config = dict(
    n_layer=10,
    d_model=160,
    n_head=2,
    n_kv_head=2,
    head_dim=64,
    d_mlp=640,
    vocab_size=4612,
    activation='tanh_gelu',
    norm='layernorm',
    norm_place='pre',
    norm_eps=1e-05,
    positions='learned',
    qk_norm=False,
    attn_scale=0.125,
    bias='all',
    tie_embeddings=True,
    parallel_block=False,
    init='trunc',
    init_std_qkv=0.0238,
    init_std_o=0.0,
    init_std_up=0.0238,
    init_std_down=0.0,
    optimizer='soap_variant',
    lr=0.00435,
    beta1=0.95,
    beta2=0.95,
    weight_decay=0.04,
    lr_head=0.00758,
    grad_clip=1.0,
    warmup_steps=200,
    schedule='wsd',
    decay_fraction=1.0,
    decay_shape='sqrt',
    final_lr_fraction=0.05,
    batch_tokens=32768,
    seq_len=256,
    doc_mask=True,
    train_tokens=146200000,
    steps=4462,
    dataset='wikipedia_en',
)
Each number is 128 + 32 x the weight over its row's rms, rounded and kept within 0 to 255. Layers, rows and columns count from 0. The size above them is the row's rms in percent of the matrix's.

# layer 6 attention query, 128x160, rms 0.126, rows 0-19, columns 80-159
size [ 81  69  93  85  87  73  86  82  79  81  62  72  75  88  77  85  78  70  80  74]
[[ 96  95 131  98  87 128 119  90  67 122 128 120 125 150 161 147  77 127 163  76 103 138 126  89 172 161 135 146 115 104 156  88 114  98  86 205 185 121 134 118 110 137  74 103 162  68 112 147 109 171 158 151  54 121  61 144 142 139 122  95  80 161 119  93 118 114 134 108  99 135 149 115 160 139 147 146  59 216  77 174]
 [127 136 185  95  54  73 133 110 120 199 141 148 135  88  74 151 144 105 148 129 174 114 188  67  77 108  99 110 112 111 103 146 131 138 131 124 152 189 163  73 151 146 139 142 113 151 125 110 132 153  93 123 149 166 112 125 160 132 132  82 190  80 136 116 126 112 106 166 110  69 101 115 100 119 178 176 141 157 137 135]
 [109 157 169 181 161 154 115 146 104 153 164 119  91 153  70 153 155 108 136 151 156 107 179  49  94 162  96 115  92 141 120 143 127 140 114 140  82 177 138 192 117 109  88 113 166 147 177  95 202 173 121 157 190 149 113 115 146 117 151  96 190  96 113 146 173 144 107 139  98 101  84  95 137 190  93  86 160  40 148 117]
 [132 181 126 128 113  98 122 112 107 107 159 114 132 146 163 143 120 128 169 116 151 141 142  73 177 117 142 100 145 122 108  96 113 128 116 118  66 116  66 174 133 114 124 101 125 129 100 103 132  85 123 145 123 143  77 100 141  75 160 139 140 108 132 161 125  98  83  85 157 172 123 157  96  90 108 120 200  24 105  75]
 [126 144 124 117 140  89 118 145  98 100 148  74  86 183 131 158 129 115 169 142 123 135  78 177 156 192 152 144 166 152 143  81 104 147 135 106  82  91  93 214 143 114 149 197  98 101 102 133 108 165 139 183 118 134 101  99 158 104 182 186  18 161 117 120 123 103 115 137 126 136 124 122 198 124 126  61 145 117 112 119]
 [ 95 177  65 160 106 157 127 115 160 209  75  94 144 108 121 139 125 159  55 106  89 159 142 127 113 113 169  90 127 152 143 188  80 108 130 119 166  70 125 169 108 164 117 134 117 165 108 145 140 117 136 172 102 125 137 100  85 145  94 181 116 163 163 146 141 110 176 129 117 113 103 152 115 156  88 122 128 201 109 151]
 [161 120 138 194 106  57 127 123 162 155 117  96 130 130 123 153 102 134  89 128 134 120 154 103 105 133 152  91 138 137 103 139 104 138 164 140  59 109  77 116 124  98 145 116 197 156 136 139 152 115 112 132 111  63 112 130 120 127  93 112 119  97 101 234 161 180 104 113 166  88 111 154 136  76 164 132 171  91 151  64]
 [135 137 173 153 178 143 112 144 179 105 136  40 125 151  59 127 119  69 117 199 104  90 135 162  84 143 157 174 160 118  74  96 109 153 127 176 103 123 126 191 129 173  92 117 146 151 155 149 156 126 153 133 132 125 127 130 122 167 166 165 105 105 158 136  93 107 150  83 138  71  95 169 138 155 138  96 176 116 123  83]
 [106 166  59 142 125 129 141 132 172 131  99  48 117 140  78 192  95 122 151 173  92 159 112 114 110 164 119 169 124 129 185 158 129  95 116 156 159 146 136 122 131 148 124 146 164 132 111  94 141 144 140 120 148 121 134 100 125 176 160 149  87 159  91 159 159 101 119 147 140  70 136 135 170 171 110 162  87 143 146 111]
 [152 130 120 128 164 103 161 133 116 116 189  99 119 145 105 158 168 154 168 111 134 107 105 114 138 172 138 129 133 107  79 103 150 128 126 112  67 110 110 180 175  91 130 164 163 113  92 148 145 130 113 117 120 218  95 141 130  55 144 135  60  97 151 117  83 122 158 131 140 217 105 149 167 106 111  94 171  36 110  72]
 [136  98 147  57 106 126 129 159 108 154  93 120 109  83 130 131 110 122  91 131 100 111 138 140 105 160 151 134 152 154 132 124 161 148 110 103 171 123 171 157 169 142 188 133 127  65  98 194  31 104 127  69  60 160 128  79 103 112 120 111 104 178  62  37 129 121 136 148 153  86 128 118 149 123 180 125 118 175 147 163]
 [147 164 215  45  51 109  78 105 148 139 157 131 158 127  81 128 146  68 154 139 165  83 173 122 115 120  93 106 120 138 154 149 121 133 106  89 164 147 180 105 177 152 143 148 112 120  94 125  90 130 144 134 119 141 103 103 127  93 153  78 183 191 101 138 137 158  17 129 147 106 124  93 113 169 158 120 155 163 120 153]
 [167  79 111 132  77 146 138 125 158 106 113 124  78 103  53 118 116 134 161 112 145 105 109  96 149  87 170 129 157 165 109 166 137 153  92 120 122 156  66  77 159 116 137 134 139 183 124 148 156 190 132  96 104  34 168 119 104 134  77 126 126 121 132 142  59 101 196 148 120 173 113 134 134 172 121 177  71 120 152 156]
 [146 180 157  38 115 146  84 140  89 185 160 164 126 163  77 101 176  96 185 118 170 117 139 128 141 167 123 157 105 138  96 155 190 144  66 126 129 145 160 118 161 126 184 150 105 173 130 103 100 160 102 102 122 216 102 136  91 108 130 123 159 173  63 160 149 148  87 151 166 169 144 114 148 134 140 121 132  89 147  86]
 [124 134 158 107 160 185 108 115 130 165 193  59 142 178  84 121 153 158 128 120 108 102 134 134 112  57 155 132 106 115  87 142 121 137 138 179 171 167  93 162  85 132 132 120 119 186 168 172 162 141 124  71 131 104  95 167 104 117 132 132 124 108 117 172  92 126 143 156 187 121 118 161 136 148 152 116 104  40 178 113]
 [101  45 155 134 134 131 157 138 118 169 135 124 123 167 140 157 194 178 118 150 131 142 138 158 105 120 133 177  80 152  66 115 159 164 126 145 204 205 107  81  65  89  93 115 147  78  38 105 125 151 121 104 100 101 135 155 113 130 157 132  63 104 140 117 139 178 167 185 149 126 177 159 165 111 118 182  78 197 108 176]
 [102 137  84 167  89 108 202 109 164 121  87  78  88 117 147 184 117 100 112 160 130 166 166 120 127  71  81  98 131 137 165 154 134 103  88  60 122 151 144 130  96  80 145 114 104 107 105  99 125 131 110 148 176 104 121 100 140 120 163 108 215 109  81 128 193 141 112 134  81  92  96 173  63 116  79 144 130 152 174 184]
 [127 153 155 111 110 156 167  93  67 182 158 132 138 122 150  72 164 185 184  79 101 165 131 122 139  86 129 160 116 104 121 122 101  92 137 166 101 137 129  61  57 170  99 133 145 113 165 104 206 148 120 119 142 121 100 145 126 138 128 101 163 135 163 108  63 140 120 166 119 116 151 123 148 152 119 142 181 118  99 137]
 [162  65 173 114 139 133  89 108  87 143 186 172 104 143  66 137  84 133 101  84 164 106 117  86 123 141 197 117 115 162 169  93 130 120 105 105 182 143 109  66 163 154 133 163 120 154  99 178 125 166 133 155  93 133 106 119 153 106 113  91 117 208 159 119 154 102 124 145 107 114  85 116 147 154 192 140 106 153 128 176]
 [109 160 132 132 126 118 104  86 190 132 129 142 121 158 121 122  99 120 107 124 136 107 138 199 110 145  94 103  97 141 157 106  87 104 137 143 163 152 156 152 158 180 147  71 120 170 135 137 134 148 116 120 176 142 157  97 111  90 165 116 131 134 117 180 192 180  40 134 157  95 137 106 131  63 143 142 182 160 128 112]]
# layer 6 attention key, 128x160, rms 0.102, rows 0-19, columns 80-159
size [ 98  75  96 100  90  93  91  90  96  82  66  71  85 100  79  94  76  77  84  85]
[[112  53 130 119 138 115 146 170 113 123 121 169 131  74 143 123 175 199 121 143 165 120 169 101 188 140 157 143 169 133 100 118 118 121  84 118 173 115 150 132 125  95 127 147 163 180 142 186 130 189 118 123 116 168 137  99 169 111 137 167 124 148 150 163 121 151 145 126 131 151  95 217 185 158 125 122  43 117  94 139]
 [112  55 125 138 189  82 121 172 114  97 157 128 122  93 150 149 166 199 102 123 182 128 147  71 189 130 105 122 163 149 184 102 116 109 119 145 145 166 153 121 156  50 147 178  79 129 125 136 172 136 178 138 123 161 129 121 166 128 138 112 136 129 171  99 138  78  94 145 133 166 111 115 153 133 129 217  71 150 148 120]
 [141 111 167 136 137 173  99 114 105 111 133 169 176 175 141 152 156 126 116  77 182 104 107  87 154 120 140  70  99  62 125 148  83 126  95 119 134 133  90 170 119 172 148 150  80 156 102  56 132 132 160 138 165 184  98 160 106 112 165 133 154 186 128 136 135  93 162 135 157 150 143  93  96 116 110 147 198 189 103 142]
 [165 108 141 162 139 112 125 160 146 135 173 181 141 131 134 121 149 153 168 104 155 133 126 113 158 124 146 105 114 175 164 144 125  82 155  81 128 158 153 124 116 150 142 194  91 147 135  72  99 111 141 149 130 182 143 125 116 134 174 121 131 115 159 122  39 149  65  54 132 120 123 110 110 178 116 169 176 122  90  94]
 [128 155 174  92 120 122 115  77 105 185 113 142 135 190 134 138 117 103 200 126 132 142 144 136 128 103 111  73 158  94 105 163 109 136 157  89  83 130 103 211  67 180 149 112 122 129 157  90  83 181  91 151 150 117 132 113 177 141 121 102 138 137 101 127  82 160 164  75 172 127 140 127  95 156  60 134 184 129 118 105]
 [138 130 104 124 105 123 134  75 135 154  88 141 135 168 108 143 121 104  59  94 111 120 150 137  67 141 124 123 133 122  80 134 146 169 110 210 157 143  95  68 123  55  77  66 142 154 171 167 121 122 129 114  66 167 178  58 130 118 117 204 106 102 164 157 163 111 138 178 140  93 103 169  99  90  95 106  83 116 170  98]
 [117 192 165 128 135 107 157 135 123 133 166 117 146 165 149 138 112 185 134 163  97 164 153 135  86 156  98 108  68  83 107 200 175 165 125  55  99 134  52 116 120 151 170 102 144 168 133  81  98 126 171 110 133  91 132 136 108 110 152  97 166 143 161 162 139 113 110 114 125  95 205  86 138  74 137  85 146 134 119 120]
 [165 137 167  93  63 120 190 100 165 135 146 141 145 143 133 203 105  93 135 165 110 125 109 195 114 156 127 122  99  56 120 140 147 131  98  96 115 117 148 139  94 184 163 131 115 116 126 116 109 149 108 113 128  96 114 132 111 122 133  79 131  96 183 106 117 167 154  69 171 133 174 133 143  63  63  81 173 131 174 118]
 [117 157 180  96 144 114 143 109 107 125 129 218 152 143 162 143 175 126 132  89 158 126 139 113 126 167 142 175 159  32  62 135 154 165  48 130 144 128 116 122 107  88 121 103  94 164 119 140 145 149 123 140 100 131  96 115 157 122 131 167 131 118 162  79 133 130 154 159  96 145 147 216 185  91  99 133 102 126 124 140]
 [130 118 170 116 109 126 102 137 115 134 135 170 150 175  79  73  89 164 139 126 117 109 102  97 157 155  72  61 159 107 146 147  91  98 121  76 103  76 151 136 118 130 136 104  73 112 148 135 106 151 167 130 143 208  84 117 125 141 159 109 141 151 123 123  15 134 127  95 134 113 109 122  90 175 118 127 203 129 108 157]
 [133 105 103 127 203  81 133 141 107 124 103  85  83  81 118 117 194 158 129 114  95 106 195 122 149 124  93 204 211 143 154 128 109  99 138 170 107 134 188  91 168  34 129 167 138 135 143 141 119 117 140 101  86 151 177  99 163 110 136 136 128 123  77 158 110 106  80 146 108 191  96 174 162 130 138 168  39 124 137 141]
 [125  91 126  90 213 121 137 157  76 106 127 127 101 118 115 130 194 176 140  68 127 153 147 101 196 130  92 165 125 190 132 103 119 102 104 146 165 165 144 141 137  70 117 150  96 126 129 133 115 147 164 120  90 151 184 121 179  98 125 102 118 133 136 110 131 145  58 105 161 183 143 160 173 140 136 184  26 166  94  78]
 [117 171 155 109 133 122 161 122 105  87 128 107 137 106 129 160 112 161  96 198 146 127 104  98 102  93 168  91  97  49 127  95  92 175 112  96 126  92 134 130  49 162 117 131 143 192 114 126 159 145  22 136 142  99  91 128 108 119  77 107 161 120 140 125 112 138 161 139 100 146 119 120 113 146 161  80 128  59 142 201]
 [ 71 106 107 119 150 132  73 141  34 118 122 165 122 128 117  96 174 149 188  34 180 112 108  56 150 152 142 106 118 159 120  86 113 112 130 104 182 120 128 110  89  88 127 140  56 118 130 155 143 117 156 123 106 158 126 129 133 113 129 160 166 144 112 134 112  93 136 133 163 146 108 134 113 124 165 175 102 171  83 136]
 [ 88 147 135 131  53 115 182 169 112 140 150  96 151 127 138 161 135 120  90 183 119 175 109 123 123 156 181 111  51  72  97  97 112 170  71  94  92  96 115 121 126 159 166 112  65 151 151 144 155 101 126 144 131 100  81 153  89 181 109 121 136 145 144 156 130 101 117 138 158  90 187 102  90 100 143 112 148 105 135 112]
 [104 101 159 122 211  67 163 126 132 172 165  88 150  74 131 125 156 169 139 176 110 166 117 120 199 109 114 183 171  90 171 149  96 140 164 112  99 101 152 118 138  78 137 124 157 140 138 180 152 108 140 160 164  58  56 104 137 116 136 110 148 133  86 146 106  83  73 206 101 132 108 112  84 121 135 121  65 122 171 106]
 [138 110 109 121 197 120 186 152 107 119 151  98 145  98 133 143 138 100 123 141 127  99 182 150  85  52 104 178 131 150 144 129  99 118  94 166  97 107 170 134 161  78  90 132  95  67 116 108  96 140 149 166  98 141 165 114 155 122 130 133 103 150 140  86 133 137  48 170  78 162  79 120 121 142 111 124 105  88 149 120]
 [131 113 105 137 111 143 116  92 133 129 150 153 172 144 148 152 149 139 140  58 185 173 157  86 116 106 190  63  79 153 151  95 116 164 111  76 139 132 123 167 150 181 159 148 104 151 145 150 159 141 127 104 138 123  61 116  99 174 156 169 142 127 154 142  64 115 149  89 160  79 152 110 102 121 122 142 199 137 102 102]
 [110  78  88 109 172 102 136 168  99 164 118  96 138  81 108 165 182 148  66 105 144 105 150 103 174 152 161 203 138 155  93 113 104  93 125 170 149 163 170  93 113  59 102 150 140 174 129 145 125 189 129 162  81 157 155 162 148 127  92  95  88 163 145 179 157  85 143 131 155 175  92 173 154 143 178 126   7 127 134 150]
 [124 113 132  79 161 129 110 116 127 119  91 137 110 140 141 114 155 160 121  65 116 172 144 142 144 157 120 158 128 130 105 121 173  97  76 153 137 226  75  96 132 100 119 129 139 149 118 140 100  84 182 120 121 107 140 137 143 102 119 155 110 159 156 119 215 149 123  96 191 192 154 180 209 153 163 164  45 184 126  94]]